{"n_layer": 13, "d_model": 384, "n_head": 6, "n_kv_head": 6, "head_dim": 64, "d_mlp": 1536, "vocab_size": 13763, "activation": "tanh_gelu", "norm": "layernorm", "norm_place": "pre", "norm_eps": 1e-05, "positions": "rope", "rope_base": 10900.0, "rope_fraction": 0.5, "qk_norm": true, "attn_scale": 0.125, "bias": "none", "tie_embeddings": false, "parallel_block": true, "init": "uniform", "init_std_qkv": 0.0344, "init_std_o": 0.00674, "init_std_up": 0.0344, "init_std_down": 0.00337, "optimizer": "adamw", "lr": 0.00168, "beta1": 0.9, "beta2": 0.95, "weight_decay": 0.13, "lr_head": 0.00996, "warmup_steps": 450, "schedule": "wsd", "decay_fraction": 0.621, "decay_shape": "sqrt", "final_lr_fraction": 0.0, "batch_tokens": 131072, "seq_len": 384, "doc_mask": true, "train_tokens": 618300000, "steps": 4718, "dataset": "wikipedia_en"}
Each number is 128 + 24 x the weight over the matrix's rms, rounded and kept within 0 to 255. Layers, rows and columns count from 0. Numbers have three digits each.

# up: layer 3 MLP up, 1536x384, rms 0.0734, rows 522-553, columns 192-287
# down: layer 3 MLP down (transposed), 1536x384, rms 0.0593, rows 522-553, columns 192-287
up522:083108117174166111131123095162131072139132132160127095112116122144109140148143164113089129148144157145113082119134106153129121113102125101157127165113148097133105140153082081083161114134120102146136160096168149139131137150116141183132111161089121091153101158116130138090146103127138127121
down522:137130113092130173095158145118179158115110096100141137142146147142168141103122138133157154174146167203104164086101148143125146158091125104112104098132161152097143153109158129112138126084120076135091117174136139133131125112132101123152117102111113134126164155152131131157124117080111069108
up523:126055112120115143107118142130147116119117128158107088152137118129136113131124144108161131141187110111126134076097088125105107113159115165159102082146101124147184125137143109160172097094115126111115129105131179181134117139131111112121121143131155172124145146123171111142144097097187135162
down523:127173161119184108073092128068100097132124152146105131145112137147132181118138110124144120134105128123103130159120133194138107145126112119136089122168091155086090139150130094129159155180097153121151125138127159120169144109160096183142164128113056151108118102083150137162138112138094148108
up524:101109131143124101133152149147133085166155125110085136106106120144151108138123119128121139147111117132152135116115112097109125187129122146143132106131120119153108114090125124143095129088139125118156092178082103151169142106138149132147176128113137068107146127118136116137116151114109107125
down524:131167118146149138102128175114145141114130119146124116122089128107145109144128079128123128127110113190160128147119139103151160143119141123096113142142129130148161117136135113133113152163074143139107117130132119082133096146104130116137121121143110156144125107127170143105175180127125112104
up525:135099125131102176128125080107113102091121160134172136157118072098129077119126157130143141098179114083159157150154110200110111128161121096151141112151171135154175127114090093147101145075106102132122136148129170131168162118171165090132153102146103119151135156059099177174063138111121132094
down525:123140148157118100142135119087105143166144128083149111107114140168140139141164119145071131094118126079122121094147103142153152122199121141136122164097146122124091119146092149123134157097144118175109103130141131147122125185130163143131168143102137121116133149130162172136156137111103057130
up526:137109169157145121136143093094150075121130192159162136137143129151136121097140112115130156124157157138134114102131084130092155143138117129115121105141112145150114116123131136081113163070150167141121086154174108181147114121133146132138150096127106101135094162125146171094133136153156162112
down526:092195150111196129108110077126076121141078115141068118107097134100174145098117131129127154147110145094125121098117149147114160123132126154132085049150106173168132171153169101209149136078125122121123081105140123140147144106141129087119101176147080120084108121112142125104123146123155105123
up527:126101125110157129123081147144103080140142135136141136119166146124130136142177125127163111105161102119107141141148100117130093120110079135103105119157098094114139086065126104161146125081109119106154150149124111153113128153149131115120194145174156136138109176059131139113138128131132117143
down527:118140130153090125128137123101126108132087113141138163136119130198128119146145125128110141131157118090150100128119137142146175157111150157112117111140132148165114138116123121131097152145118136089135106127127073175129101102136108116089138164154111132124150159143074113110106134146150134137
up528:125134107091144103104088153134159129124113135133152133162103164133121167096155094135110114107122100085135112121115123130102157160123109148110153159077158106089149141116107114114115130135110115119134151083123119118110111123096112148139117116084149101155085152147131129146103136120134121155
down528:139130154166115146164137150155121127159093124119116113121164118119095064150092145150137157153133108155116118140119155130148132097135141125138095109191109102153096112168138136148147114077123140124143126165148152121107132133156135116104104113159168153117175121093111129125103120153151127099
up529:130102115113125099105137112153130102147084157120162101154086147101147120115125122075119108115115153105146109119171145145112153140109140141130122150121103118099118115152178091158150113116091136133119119160118106144123146146124082153114127097155103170109069122122149126146108064125128119147
down529:130144153110099152171051095148082144119141096135137119116150091119156119149092139126091148143093126116104120143134126140158138111141124149125144130143152153125133185170122134131126166139141106126121117141113104072109154093129131136094131112122139125123102137120136102089137107132090119116
up530:144151112146111141117127131130116143122117119140142097144155130151090077122137139129166172140117139120120138125171130151124121148106134162117130137161120166133143132117131124098174128112172127115130126113106138114124150177100107147133123150111142131113162195114107162104081123139100120137
down530:157091117142146130109116172112089109169130116080159115110138127140174177120127107125139159100132129168124134146126121100131106133139103126143124095135166118134137091166103106115148111135090137158128117145144119176088097118092100125132171138105157131169117129159117139131128109148152099154
up531:124140110109132116141162120133173122131094115138117125173101123137138101122102136132105114139102145092128159132139123127128139167105124114118156104150148109121145125139178151166138129084144130118150110111097102111106124126127089086126145106143119080135160157126156100091098139121128121128
down531:102181115132144112127142117100122094105174099118122154079094175099126123119133096142136110110146107150139108161145151105085153138129144136106095116121118146123128130114095132131144130119127130139110131094127144114125133133106136140154139125142099140107097128112208129072130133129112142122
up532:143134162113132144112138111127130102147133134134168130121132140123137083119099128091190116116140113113116138129155131135148157154139093108110136146170122120158162175124083095123133112134119134094087105138118130152126119105107108119116113138126149069110139157122158126169114135113106095128
down532:119131116119114132141100145144095109131136117108134126080167153131123099162098171157127128169148127120130102098125169126142120117172134147133087132102150108119128100171132144141103171124122124109120155150137138183075096124118157134139133122148166099100088103154130082085123146164120093133
up533:142093111065149069123126151150087099103153120118116117163119108145118113136123133118125109153111107145141095116115117155136142142118083122171170106144118110122119130144108134104166099095139138144148141164160182143128154132112164137122089142102089110131156150130134138125125107130124109110
down533:123138145142110132126127129122156120153128124124108140070114103125146110170092087141110107100111152124121136091123165134143132140161144164096105135084131140154138106135120124134118166122156157137144160131161119146138152124122100115094101129127166132111094126149141092135143125104135147114
up534:144133141113129087121124126149125127077151154164137082124147117134128116082127115143104129127153134124109098175158117160135103145129116156151135127127132132145109174095071114108152144129161125157214140128144089124185132122118128139122137097077125115170128103092120141126133096097115085082
down534:125138119166100157127161127156149127109125101147120145164120150146113142149108122134125141140135164137104141100091143149045109149154116153085125144109152135119092092108097100134128141155128108119127117135148145139114105110163126143132109157130145114108133084170141091124170153116139134108
up535:139127170119109141097109151131143114162136144155114117114094082113136118124127141108145148092137148093103121121158146128107141167144097105104092144157139085110167116093137098166134107138153146158111104108172125176147142139152127118135156149165096128109134113130141100112131146117158124203
down535:126149130103162148132110085160079104140110148106126137122123127126132101101114105152081085085140075126168137102174152149074163116157133153144100125153109155115146090130115117132143147139083150078096115123120119099160115088127089139141138090090157118104128095167102126083113153154108089087
up536:148106150093151138134151154110149095114148140140134136163098107113151128120097152133117127109133124106098149123121158166135148149129121125125114139152120150056164128152182111169148126132148094124120138150150154126161088145130153117141083090111087146126143153136138132128112100097129126118
down536:116135139155140134119083125151096136099091138137128144090096129154146148100128162143131149169104165109104091127094102125130144108155120092148140106126086082173116148121101107102134155119089110095160119123109108097117155177148119149160137134133164132114094123116153141122168092131108101177
up537:123140168112152120118110127157159118130118157164166119114126129158143112113098130139115117118107119108097129073152117137118139132092151112129115159115136109128138131119157142125135112126108154103128122107152144137171149117111128135131138146125130111126136147119135155130124130130129114144
down537:119118115109144130095085134145142121121117111158141106154141102136127091123148148120137126113144121110103101122121096149129149172101115151146110120135112131108120148124164106147145092090096128111150133114132137137160120126141100122165119123161110095146148146116134158146132087115155113138
up538:119132133099142103123135126117134138106125124176133138164161112146119128109160120168139113160107144103116113142098144153137122122105117179141138143127101142125133135120131140089118122087132117131125133152151170123133121145158118110132152152173146107139161151118144154121121080139115128159
down538:126156158107168132118114113118091151129118140097117110146136130077110105117112140153150066102156141143134083115142111124143088106112134155138148166106118131150132129105129100150143109120120153146132144106128156158103126114135154082147115119133138127179098137119129125126163140125139131104
up539:145103133093112111129113117135139118133164163090102131161166127139110107109112120094106122132115105141126136115135092112107126180101140103111143133111171128128106127122092142146125148156126114131103103110155115140128121122139142074111157128103140128113146128134145114176139125146132108127
down539:118115106182152096154122099100133127134138154164083104131085121128144147149157167150146117149093148133129144141112121159111118132157103121125128176122117115144173145123143114118126118111117136123144141175100121110143146067122137157153112141144104126118136094118161113126158063121169190129
up540:140107193115120087129129103153118160062113083176151096086135124161073108125125117157160155159158116146103125136143120123118160118111123128153154161183105121120140164106086141128124091127102124149112112149146112134153158122146148111115112111138067152142162141149133106091128131110159096134
down540:127127154123100133142092159142166126108135140162166136081119142120147126117118123098146109101114145136132133110096140133121125101140116160124114167112102143098109127108162180121136143121196158115161148115158109127116122135149087104134136117130158118137078120127181120122158139105140117128
up541:120137142126143116131144113137129147119122114175132143140175126172077119085138150163138153122125111153133074134134099128164128148141153122168166149165147093122104139090118117095109116101130077106150125124170129101122183115116187092113121184096106079200071166107104124129101103116144130100
down541:137114101132118118120095136087146108097132103123132138180128135118127150131132128166093176088112137148101092162133141123129129185084141155146140106063140114100123151104148099081119165128105135138143132123112143130133100104119114114147128125118137069196081143146093131093107101131123107089
up542:136140146079148125143119113149140132091135106132154118143108120150117140087083140109142130158114125075093099153156122110116095140170094158175146102125122124106172146149184107126110068122133152117136135098089184188078120137142128118134110132127135098128135149118117098096100102115171100139
down542:142154132131143157179149068172123139100187111077111122168124131138166128120073121095150110126127130124157125100154161157113103101125135162134130118157152157135111119134181150128159124154123132135102138125110089135103147150122090098138090094132130168141136106115164072123078126071156103157
up543:103105159154119129113110157144079148140143160118178133195149109149110121112144148127124157121150139124119103150149114126115147140122111120138123189123153089110158126102103100156133112152137156121104147106109150165110140148104082103127110161153107108085100169140148087140138118101162095161
down543:105134107085136105150140127122166166157139108135095109117142130139084140139184137085111116122180124087130167100127154115126116097109151117118142109132136134143107157152167150153131149102159165154113113120117113141143104150158114149102124176161123167191140094111130148155152130126123164135
up544:127107146134147148113080124152123099137148176127157123166175166155096119124153185094128086163126151107118144121140113133112091157129096104157076090196130134148144139152193103128110100092137167136149127148116113165127116138107114104126093126110140129155124116132120175158135144101101109116
down544:167116120155150144176168128183095147142113095146078142166104130148087082127170104114169158114109150145103109070157118122146155086109144100117116101184130139116104148136129054127120141095072043133129137154107147088108141147142153112106113129149125126140117126147126181134047111103090115110
up545:118120123107139113095121123104155086125123138164173092119099152094125142144140130158128124133149144132145108165134104152112106163161107201105114111132148100118163137137162124129128158128095107123156148064174126147125132106181085153111162131132118115181098129083142140154143098148119141147
down545:127104165121167147145137149094083115136099137126162143145140107127107111146175169146138125127132173126164116126106111144146140113106160084134085159176167102104158119110140128095156134098132114114093143160131136161107197135146060109128198151150146112160110090099119157136107142112152104101
up546:125123150160112133111143149125154103135124183142171134129138104148135131108119103151150111099136163148129103089146113110145173140128093119126158111137147093120137103113114108116117176178116141082113145144133094143117154153134148098119106143101171120128135149093138171152123117107099141133
down546:184154102123142143128100130101142136123140142141120133110163133134087076107147123102150120154123075106152148090141171112136144131091101141171146156148124109122100082099107149123076105171171119125084122133116117147091102132160088116143132172130120120079149133144167139137177137109121157142
up547:096106114133153134144105101109131096099101130173149111149122150149125095121137150143127103133137162138098129111110120147148120141130074154116104090137096129139150147113116139090141118088116136104162173140091116137171166161147142094167105156110110094128129131107104166136093111129181109164
down547:148124170122106173132156143129119140169125156121130074157158144135108097110141090096152170088125129141126120115164140110121150109142114065140154123147122151102119110136134116169119107118142148123072107080105112170115096110106143157174134097148134116116141127133121137150159107155095117117
up548:115105129084126109145113085147155134091102140110150088141128144145134117104115116170128175141140141105142137121126146163116135116156126143125132136143113111129128145130140109125123111096125118144148130125128128118148131139122134115146094102124116135122124135145155158122135126097124158124
down548:134141118173119116105111128124094105153100112154145160128125125147121152088149107115104136091142129112123157137129128116142106202100166102126126111138164136104121130143115112154157127107148189145116127115102115132119176098132167162069128154098139117154120141126144156145121113141111166141
up549:111092107121146128152145163153136112132136147171165132129096134096145145130174157107095152141099143122113093141133110123097101117125120111138155126199113100138093116131118157127171133163142156108128173104096109118084141111121152146107115192111111130159127129114115133142131122126174123182
down549:131165116093166162130127136091128132147132098131109130130123126102160146095100113131117122143160143159095148099129127182159152131119101123108127156061144150102162142126117135123091111104153126118118037156132092103162131129133115138128144072131125133100148136205105085126071141133067120092
up550:136129143096079118110087113110136114106104164157139115115107112135121149129161133140143131121167122070094140150113088145132108134130130160124104154147123139125144119175097129205095120123090124111096110132157150104113123111119142111131134115120104155108152129130125125186158116141164065165
down550:143142115122151159137222102152192103097110117123122113105080130090137137098130137127136148077131137120177150097147155157107165143138105123107113093107134140132102120158099123086131144132137085130134144140145163179121131128111128125133184124160162108147125123127139156115086151110108113098
up551:132087153111155128112115124116144126116139105125122081133117086155148128091085123113108153125140132099098120120083095117101155105129103115117129129106131091124117155132126097127143084134131155139110157131127181129094116131170112126133105134107148104112156132105091141128160135129136134136
down551:135111124117126144113062151180116125129093169121122127118136171110106102112148159142152075152106145130117146133112155104155120129139148125132141141157157130136110113119121171107125130141093148124154096121104113122128134126132137106108094161130142137137124131132148182137105161131159111089
up552:142102114132112119150140171126148095126151103136115074131127132155149139114166134144151129142110127096126121088115110126122118135116143134121118111156162077126119100165154118132106088116122102141144122150099162137123145110157106107126148138090122110117113125157123136152104123113115165118
down552:136110155104124120114132090157134097157155144146125130157153124124073096161111122103130103131132164104144134139153123101146161145136118113101121147122091123115148140126131151120106162137149133111107158105155106132135085171130135135137129104117124090168144120151123100153103134142124149152
up553:134077108158149120162133144135146115088112154150126134155108118145120132093155138158137117121152123121158136122109067138104122123094143128162104147154109116095122146118156090148123135100129133088126105140105130094111158119132137115155105129178153087135121190047134153125125110110140112118
down553:137086111170163144134115131106121153151170093131122130150111158115160121163142134161100122115112102145097142139121134122162124158127141147106122105153168163114125138134108163165119141103155101117159137095152145114162147121135127132146128149130150068101117140099172123107122127160112098119